Part of a small language model's weights.
Architecture: no biases in attention or MLP, untied embeddings, normalized queries and keys.
Training: a variant of Adam for these matrices, 9461 steps.
Each number is 500 + 40 x the weight over its row's rms, rounded and kept within 0 to 999. Layers, rows and columns count from 0. Numbers have three digits each. The size before them is the row's rms in percent of the matrix's.

# gate: layer 2 MLP gate, 640x160, rms 0.0925, rows 105-118, columns 0-159
# up: layer 2 MLP up, 640x160, rms 0.0915, rows 105-117, columns 0-159
# down: layer 2 MLP down (transposed), 640x160, rms 0.0858, rows 105-117, columns 0-159
gate105 102:513504559498555480507469562471443453515509424481454552497406475519507528494478445558562466477488487497520539495499409551482426513509445558416511497485543535500453471476434478520461543480499468466464484546425501484498519586521559527492512546492512553576466546461513513500534518468527500438534529523469464497589539516482512475512460512482518492448501459572507507518484512572532464512517504536413489487503478487424480540451472541496476512476357513479484492554504482600535522584482444
up105 103:555512486474462486494504472493466492465454577502494533502573502533506497513524537493468571446435569500450481493404490532493467486498497512487595489494550500517528518540451462514516504495563515525564463525510511507475474391474457568511551523490431476466521487526496544507563550514460506491494493587484461491455558490558492546441569502570512588572490524529511426431496470496508481432476523480515478490481465434554425471502532504451518432450521517414509479542542521478497480520424607
down105 101:541508527470498443486478475491482487486465525495514481483553526552518471530542539502486554431475536463491444518396487548483463429477521500467473489516520537547549537508455486506511465511533517551539508395558501495555505383461475525510548550459418475503524497551480529486519542513476499505521506581508475476490554468574498550423510508528560573575451548558496404518509538528456471502530497506525438469436480480530440526453487474472518437479536476401490466514553508458446501508448598
gate106 081:483582504458497421517534485429540532493525515515424470510516545529448441467529490484588501475533478450415536493442488451508472501575477512550484589508550582508496458512482480532477498512533504463486517525525523461554450448443528550500444558499553505522407472472536455485406591499468527504497499520534566469533479523464559482527462574495487543487507392519512470496562465534515551456474528497504484491440532495466505483449552503444474472512524506490487584528531578463487453540449523
up106 083:485551485517520454528458539483488540471490484457486550507584601528556452481485467571517502578524508433577523526424466502572525477506457590466489504491496522517451435517468524545484459567470431483490510499460568495497434470470550516475473527450494530500476462520442463518461496524455539446536479488515471560535450519496499546410502521486572500461515549436560454485514450485510488580444473452527497524450577553504523448529508548548484487454510477453447526544479563530507480536503409
down106 089:525553516493539475499530455487524566532495470454440491453521486553610514456481462494514484529522377475476532467491441483545508463540499581557438496523491523520529507526454509508521546515545488503518432456463529516514439493469573529457519553499494489423489537539457515516435476551574563524605454536532516544484482514415482521516483445474564525471543497483525467500534473520511480517458481497514490470531499478456483516516521507492468477457504452362464473451548534490452507532367488
gate107 119:530458530498460518454497461506438486454449548511502490487456569541532522453502475554544469528532489468526575525476477500544585431523444483550575512500523517463574486503444572459409497481458482534513505511480442582489470440567450469522516514540485528539485452508394536426608519448536518508533502466506485509529582502479476503499433433584540516521492517503451440558517503505547493498499493510480474527515481561485480506437516538537437471506508483514474478522478446536573401520540516
up107 116:616580523547517509449555459425501485458500502494529548437561536558454524417521488526544501568513473572571467548472480459458483511498480461595529475518469485391433511524529500514453483510474458510476552503470512460516576519487472467460475451551482489484522480465487475505504514477506457518559558567444504529459454486536428489504532467510416575442492513525538468492465512518546480515435445491425462520517472519556583466519442466524482493566472495474537461545537544518474500521501498
down107 109:553557464550483482467538482441446480478532530535483544463590520498544540381509444577504548592571484523489420531431537458503493500477522479527458465528493506427444581543602545470444478479445419522493540547452532491496566477508455504492531520502434542516474493479477484545486472485479489497503579520502494469510488415493513532481554472508474530461473501525508479454501540541514487493450435465496550477544467488547564492526465475465458485559507502580531467574480513542433534504507484
gate108 112:549487451484505540478514477484481532505485534523436530499539492487466471487512588490457476471497597457447482542514531476526444508487471512386500561438525540474511488434529518499495475511579443549522433488525539479501506491527554406504494548544516527428411458583542546439510577489480495516448421532576545588508545562506423452457483476486524513401540459553478482494478491511465499463511569545514515522521510463461510519436499464527509497479488573508420504539515530475488511513508489
up108 112:566509476457501487465533441568478489461507550484540469479514505528565535429524516473510429488479533457484378468584512516510493505518458513454467518512434487528502525514555526486501512485505486506529489505490538498504553558520555486544506489538515478477487432508515434515433449491562576450528458448466465626545554515534528506556478469439517483505485473604470462494562456522476436484465479442560489464548574509532538458489560545476525519499536558538446423530490485509430576524507510
down108 113:476539488542488454476516522544538496530561513487514464512508469410486492486504528502511438526533513488471489474484525452494486465524495521481533516493476547510497521499468474476579464505507511447521540683479539472528488495494508516471491450521509506401515467487454466523489478576573495435521494476502551507536505492500515490519524518472507506484516515498499494515507465473467458520540463522515473435481529519559529457488539488480471559431596599697468445495412431494448533522515465
gate109 100:509521434521474575439511493507508419513532485476485529450509521465529471508547457485481492440581468543515508483520507511470455544448500514465511488447491498569483491535475493464467580477446484514465501461508478536572556562534526509481501499427505573505529376462570531450568501424562465548536526501479568531465436568489523483461567471505528512432518507448584516540514562518462519523438485569566553531512450498465451433534496501462425505485431485513469464505483509538563481529501487
up109 099:465472480470549521476460570521528489557545473485436532508477449557521569499511510449525464556538563540491499475420493515486470482513506573525523469605529512544463490548464410464495479547533473443531513499578449524540471510432520488488554493560499503490501472429487468549537537488427525502547509499498461474504450539483497553526436481543479499472507475473454480562491486424455525412446518484512470568494537393532502509575549459428524511507557561456466488415474451500462459488477478
down109 103:530518528474528490480465479557481489511538481504434508496455488541500593503488485438505417537516485594481484500414513529499499480559498588528540509501506527512596526513421476499505460598575499480534430586568477475502465481440500456580501537489536489414550487488427493532499518452473480469523561460498437460504524538551471519587458477525478492488537542476487472576517441418515505462459507495458491483454511487497463541543444508480525487536572518447488483483472432515448499536491566
gate110 105:566521454555550564464454496468398480437556446554474454495512519516461565530526577469450456486450534524420501548463553458586497430443490514459509516490544545500514502474521483497482504505527484468475481516493523540505492583469517459508454508530457506536507540572572514569491422518485486486509568509572547455469473469510512483508512582526502491534450469490475527547547518455522549493423461469507550507449487501471456521533429543588487520477518426469426468512501417508469431498493507
up110 105:517536493466466508483561458579555546491463528481498465441563474509529459499532386580545495526554567508474450522522440451517478523472527529567516490511440468585501504535515464536515537506525508478517532472489433415475495435529393572468521475474611485451516469456465465464463552465475538473525519468514446540535516516497433493470550533490468473489540556503509496466487521459492440481554551524490496537512538557470506468444555505466538505501574522499515478547489592419551517503479470
down110 103:549494511467456501541522547579607538465557518473535491481504480484534504496504397568510533510517524489429542568510393531540507509428508430523472505511452419506485521526519529440534468485484494517505523340444476472514494438468428521474493468514506487436543478475456491522506555514504542507504484470444477508504509472509526520531541503563505484461479519522546508443532489474384517533528532496501450549495515501487496462509574550425508484403548465532526514487463554473570514521487492
gate111 093:455546590488443534408465498521481505470534468518504565467541514463533533557416522492557520452504433427499483506546521530460444465457469501557565531530490540469495439422416524504438513552425506500505419499486457532487510502523521512576484478544482537472556476511544506480517519501513456433440524448521466514451486526473485415532436447549479547488496480479449505452511517435552496503502533519530517461567430506595490468452527527491554564529551568500503514512484466518427539499515504
up111 092:583405528532478422516507523472516602458493455470524468486457482449484523464542549541508480447469520554512540525499517501475570550493511436490490507512463503452526508486460548521565429425493484526508512463465504434517443545471500463510466508546539447487453452529511578443509456490582518492485479533469530525473566488510449582477548577483455528534565526488455443481435450488531501516492517493472448546501540435515524468504586472475441485447443430487551555515546483424539520462500489
down111 097:487510429557438462568494516540508468453541512440538477506479485540416474441513469478505448512540589547469522524494475479478539608512571483530459481510541447524564581542521508449504479448544544498469517430503500462497480516508495500509525532519537562643428499535476522481478516514457532518512503527511507506534528492531484522484523497453534482493532529486503464436507451519502454488482526513450583487472495471433433490528534486478510449474478425343493435500494558497545491490565499
gate112 106:454471470403465516510436506534530499557521447532451502541412450495445545466498467452570572473515500555549478490476495482531471456569462538496460511562569542513508494486503518515468503559464463561540399499581537468536485485452497515489465482482460439510539528473452520480539515494507529503564559511485475505440554470446502471526412441526459524529477565451518531452481569460529547485434485598456557441570497487469527470529529506491480534492458462503521474513497472532557433439527513
up112 105:524543449509456518456478563490475560453479440575474474490407475519518514528476436478561577495567521547503479509449502551504500417519536472429499484483502517465469407492552465574482511555552424541588432458531511524492531436517498566546517529508461502494514449484425512526468468531559520569502529563571470519404497494472489574450485463502487543399509526488513487432546485442522479496501501471473521502495461489498514509526445492473484495501486468543412486546512490542540508553467521
down112 102:493465481455465532504506509482506534500505473487440504524463522526494518492446442515536532474499553516501432499506532525499477462536462513512480498544545527453505497449498502516454486566444499532625479652565520506494519439443508536502437535512446540527517512465463475507504511530492515539524521555486504551429570448483551560443458529519482555474508565482545465398495562473498524567465540468494512411573490506471538466555461513514506494472517487502435402516449453535529473473423578
gate113 100:482586525432501509536571429511503398489488505517564505558486507470546487485520431477495560460527517543524482634504428550537503540612476583453447470510510540468546519498465504512450444526492565495559502453487503494510500448503475536502441577449503461491479509487462512512522523447511527480484493533531449436497530504453528461497565417511488538530483554510498533563582563484453509510459493539467478470486492531428544543480511419484454506500479437520511552516464499518567471485506473
up113 099:472505551449532512500557551504576477472470509445564516486492499430444522436516525511491467518567544554480500445466489468524464510503510472511464471539501494449491476469462526500507501500465521568563473513462478453486502431504458536538488523429494482540520535386497521476544450547456533611551485379426539543489480525525504555521501547501459516477543497442495497456439485542535457460512475474589541480506551513541526455530426515517528451413503509481582419499496521525433518480560520
down113 104:505521498520496504479515485507471583500518532494529462417502549574476491426523521530524443532504512462499539412471513486510483504402474505534534538517508494500461459507490431480486520507545522493527470500484512491519512462550540498559540492513501487593455503421492503475482517619474450585492589452497509552474457495498527498450438520543473490480523507494508527472444450513510486550490467486569525473535495517607529434509482519572523493436434511352499410477518462545448555504527536
gate114 108:436575474506524509529561494537490448589485456421525427491492507517483475508481478487531570500509538415473472477498494507494497572548486482514462539546439526455504515446512472522543474475521494489502508511480481438600471502511466447554503498512529553488539556497516485498569505533475517586497511501523528481480522534426465416486467537470531590471457475535512497513589590557587527505533479519532446516570490505525547503495406438532491508493444467542524507539559442422547534425488488
up114 107:421633482524534568517519562515418474527467424485503451514524459532516486468478474511571501502451477491557472474476528497458451521540500501503426525524515516454501468498510481583598510417528584577458460486438510455533507533537532456529452474574462573443513453495554468514495490489496508460471491464478525517525485516511561508398530503430523521434555474484483509489548518503478463524526489467544464505495466454489522485489410511502486477548476415520486556551582469493526479489471517
down114 102:455561430541495559487529545533476427574496463469488467454528454426534509455534448440481595479510531442522505528497499442451470472535457526445515552505511520466598459538473495501568554461486552539446531579502519459542515534470520452570434470512475509376518524489454464504524499458520458500502518507511535497560471561423528491481548556446457512514471472544518463466553499547475493538457475546541393537499496518522523493478461512527491520538521410467539554457472491485522497484506503
gate115 093:516426436527544510475570534461503503550468509478544488456444514469578446494516414497530496490455494484600543497570521473531550549490441422475426551472490490453528420489528510568579567451515506518486503482435450474489446526552535531539489497548434513539515498510481471445484450494533491536494540476480498535503546551475485542446463496510515471506467457486560483560517507489539525563574494476539418490535466462518451434429474538544482396533537528522564480534507475498532476551477487
up115 093:531413490522502480537492476449525455482554513447485538501525466520513440517522524516495458537539459451490496484529541521554457560541400466518503494427469633521533519459487500444476570502456554510595479507484552491566594497476469443447474461498519489489539460487536469529512498515465464508401509511517609535498495540502464505543594472435545580478504460532516425442457587476485462473485484471504467531516440559495483471535467484533465490520461534509473500484525511532503514494451453
down115 094:554402531526431487525520564473538517441469553502486511476547488554473434521480471587506470531524543487486486492484447545554468583469426477484460494519477516521453561422571486471497521526482556483482516586561535500508552464496520501448486506552549498466474463514533446533478511546514499507485540452521596542499480515438484504525589480480448500512462552539508450447486507509460416460432501496483465442493472540504496446555499521583541508541472503441509494391494554474541448465516457
gate116 103:541521461458541503498472458404496472563597504464532491486443505520491508456446469503480466510569522477523556469534538473485499508512480495473490502466448526519480596452583484545457486480530454551491460541510479484495499572441499466422543527493515498542577463554551568514535445514437484526564503576491498476558529473459468466492443477477465507551489495582515486490432461556538533474481438519554474476465507484450585557532446472563443512432470544514519463567429500525491494545529449
up116 103:476498559575549492481491566502481480530453524550487473483517476514452433448552482465487497470464502572446442465482486474528487406495498510492501523516494477480554490546488553452506500518507517449492500454524473574501486517490543527566468519521480518464439506506487436465456529538413496481443543422548444511464454543536557477549500553529562482471534486454515532548561498427458473526529508444484569527510459581501521456533587568447472464594585487431520508490565499432552469487457514
down116 100:499470542516490507524464510562446459525420505534509511480549518550457454485511515503566499537446467523493493522398495517424530456485533488443515477519513409475513453514404523486555483510537459515496470373474465531510484470560538443509507539520489511477505569435487448488485540537470556457485580485519493532461474502507464498491563600474536460479549486473513501527551454446496482505470507443478591513506478488508490468534556510502523507623564526418513565469542435449546516521497531
gate117 094:503484515526483546482533595471538458575508470481523533451455468472492562485517532472502506479451501478446539429519497496512515486511520503520503449531472495528528513480499512485465456483506525552477538522502454511495473503589506444572431451457478527476559464554473536548585529536507472581554522509519420485490551552490458446475499513419511424496436489507477483523511498489596533463549559556529444514517469476447496479531582507579516418471482512505436559547622465487469540494472427
up117 094:530471497546512574457466463462531447516475530446539523536478445481459516505515534485487523546500562506483460531524555463545542449455514504407500482555481482524455496487538546439475427484490492437539475438516507497535531546474527440490582464518481524529536540495504491431517499599539496490514432516430582439473453465512534544551525596511532517527547458503538478520499508422523453535552499531473500509491533453548556419417538443484437518518469565558502445474430534525457487481448478
down117 096:517510517539513514546486482566482480449443511520506531549493482561471517477518544500481460577477494492519478507520533433485503494458434453489492477522464483557482473562566540464499439406424515511484480477542501489460455560484461516529537486529537507332486537502573465479517533529536508535504486434492601496550557530480538525523480554509525570518495513492501515524477485440507437491486496550467630472482526512477479479481479489436456492551505483376506419450444527497497466522520534
gate118 098:593427471457507483465461416524505533500493498531477497462488503500471525499438430489501499411476464503512453504441435447510451461517527438498533532513437534573451532530475543543512546472582546557505485460447465556477480403543531490569584532459490521462452386527563498487489528537471493462458501488555532545584570472476534478520438532535501447458509480418491495536522551490602474523523471518536526530487486531497507519506516477489473512555515516505496523567465549474512443515524501